Part of a small language model's weights: vocabulary 24003.
Each number is 500 + 40 x the weight over its row's rms, rounded and kept within 0 to 999. Layers, rows and columns count from 0. Numbers have three digits each. The size before them is the row's rms in percent of the matrix's.

# down: layer 11 MLP down (transposed), 1536x384, rms 0.141, rows 1014-1024, columns 0-127
# up: layer 11 MLP up, 1536x384, rms 0.249, rows 1015-1024, columns 0-127
down1014 104:510467497488521544534488498517480471607443562435470503498445422437430542487461479548514517535522478481557464507549489493477560436503474468495528462507487536512516467584508558524519500543466440477475444495495511525504491519479560477496478419422519439505518538406434480535546541477485521499464460515470484462466459524446570509491525456545579459534481493576462539468501482473538448514426
up1015 097:506507462491444501452548475528453503419476481454541526527458551522432496622483512562449574461454511475474495505517501555499503477568423550475595489548527550548527486515486494532508428462562538522495492463492510518565440527470481515487504563514468567546568512469442507505431504469496539532603484505526524502575535532491474505525477420512553558524469446546502499558437532564518545547524
down1015 096:480536433466507491553524454511449527539488487448460536537541533533493518582511444526482515570471543513570570461556483501483465406529491446438474590461505503509428512468460447556492516509549506495527471566480492484537502508514552444434445500431486515452528570472565513510548452466510533489557467532519508465418546555437531486490422507495446514468534630447521414481517558499430546578433
up1016 104:503479517479500561467382501490489458524398517517443435478533438471461412513450562461490547436431531466505503519476503503594479495527499532513502454542460506507451448499502499487550428531521531506529567495425481543493586462389471470503430487459510507482534486463551476506552571521467458515477526493511417463459480512469515578455490431566459433470501497518517527500499418560517531390492
down1016 096:497510497519546527583475486547462512476509553520576502564475456538428475503536577499501458447534523513498454527498447476465483468542532523472501581555455533524503494539507502473540545454490542515467463409543466490513521527481477478474466475588520507580492433462515483537545455514529537508530512473446500489546508497523520505435483472502529462508487562468502486528519510494525428511398
up1017 098:506520432480513596557445560470565532522456488507499498514499552513532491511447525577522454572557504403472461500461404503543574504493536588440609461460529443445459497502445494495508482451579531513561457512487514484485533517472515530479536448484500465432482491474435506496507541510495458420515508525479497528453558483414526484448497540502613533481444525515510537453458563563520536536553
down1017 081:529524535503441538469492598496495471493504516544470406480484477483514421459532521531536496474535508516511554483498405485527479515485495491454463474480431542523468447471446508442455471519478444458532577507530521540542452511457534554533549497484455473498491514556466384529522483452464541476504439571521551539558560490521500548460476558495494493494551427491508484496521434427415512471508
up1018 107:538521488529448518492478576454488521512428525429517472490436464425483500561494557487449530519562548548533497541485442592475398536524531494477488516551488469482477519517478426497536474443548467540465480513474421494498508481537483527541457507495469464510480464510522523474478482498455529469550536536482546543482512508517545505470502520478538509535519474415479495509520518448447490480440
down1018 108:478426547436507459471573496486490534516448497579448482463463501505505459552522461519487510440495431497497516483434609511466608471414452546532505529492480509501478508504447515438534570548567573451534471447460488492518463445540461468500482467469504518519525468494433475551457493589536513508463470466486516462538530488488488477470550494576498544442519491512508584507504504571525535538510
up1019 097:500482481477566509445498512529529532576503541530484504546497510466498551558557540495514454515448468565498577497430526533524508574527502487523456479457526491496555562582454529544426479541526512473438534522532549501538525522471466495488477534550477466449529589469455491512430555502517637432516405555481514483516506513431492465456501492506441420512472517477503529472553502492528483455432
down1019 092:536499461487487496509537502543462566577512471487521443521525576459518544479518578500513429437509487504516491537425536485517484468493516445544515525470449415443510523502527525502473513425500554480436487539531501516532483428518499478487450473492443502542435543479464512574526498512474494536523543559496522517555441479509432479475489462486454495496553488582524482599452526506553542511465
up1020 097:572525540504426484508505460540393473448471467461464393529443504482482467467513507528474524525508506475463482546425456529456437474441452542517571441516473540541442511499491502524488489595527500531443481525505521535465481532518431459479549566438470552523535561479510495492517395485545511518543530465518508421509554506458459465446477529449423445463506489468460506530440452517390438510445
down1020 100:496517441477516521503540423505605532505439547517494500494466505461534544483517480547444479563484569495456529517526481537518499480506522400436500498540486490583428497536454498544520464478509472497468485526437509506455613532462478505470529535410519518483542503498563511571487541459522552477475511508516503489487573499510521415490464478476507463451546534512519549492419470491472499531497
up1021 112:523537484511409516509519496518469479509498493550482490539568509566473476474448526506533471552507477541526536480481514445512480508524411448516550449487509463488499501534519509480486583442509598504525540523534467444500536521505517459505485483529484488532453489514501591509472495474491533500474491528491482456558462560469566436533470620477442457439559466481481534485502500485449552514552
down1021 108:586441480526448537539494496566445500478436543535528469518520521458477419484623541527463514386435522487496503485475490441532520498480510444461470584514527484578423498541464423510470506525444521502533539506494459505510562487450492487465506436481453498444492481546453501474566494505493475460469540515582491535520544543474555525524492478551533464496516454421553560525523532443452514540465
up1022 097:476543484522452538526434537469447514458505584449538552433502538481451519491466513496556486539400569511534554526451502482468477517521464495491492509483448507507535438478547475513514456488530519477539546462506498526489490497526605472460458510511472514486532510519500552525491510487484473519513455495400456420464510508443534528483439549590483468500505436495533566601515538496485422526500
down1022 098:522486539533536470468562480561523494524505477459448487497491490548461541506554530516440512469461499557492489492578493480499533511483526481506505537488465500494524494525483482488470576504512446447430484479503487459532533560472464544506561496473560531539503552536518580506517494493495487476483577446535539492464477507596446514569521480555534449538506530437482538426438496446459525495523
up1023 100:567534488578481457566505462501535492435506394488511531537482485515501499544462519475486524409492477499534501466481497532454549498436494520522521558511451482510553497492481502400474521494486544476552488536582588460565488503432449489572486509487529534590516492473450498489541461476517483492520480501474557439456451541508558479515533523564530494527484486498549513558476495514503506478525
down1023 102:457513453468508411493472487500445535518495579404505508515509484433484480458481513546502515483466535522461463484497507439508485508504511510512505473502519442493475482481458479522541469413545497496487512568491474464556509508556474568443533512480472571554585472535527475497469520477544449499473457466451580502529516485457492450535410480496482431497461503479505514514486507396514502500500
up1024 091:500534517513474526532513524491511558523488485469525533539464483472552486439478517525485445507504553530555541572522390508559552388441499469527507514480480538482483455470504501514562489489465526495444531493458512538505490508489480521467601485583540450499491436487513503490504448502527512464523502482483477558526437542523439573533525474512547595432443446534500443525525422466467526517531
down1024 084:560408495485607509513532493535457543442484483467518558511559409536485516506495534546532444512563572533520432525456517542459532479509502507514506447447546402556419557493537512467467469558506527554567575509466522588498577464519500463550501499521526564533525541555453545534408554411528489468519500481472512532482555471553540486526487452459473423539498461482482498549448526548537514557505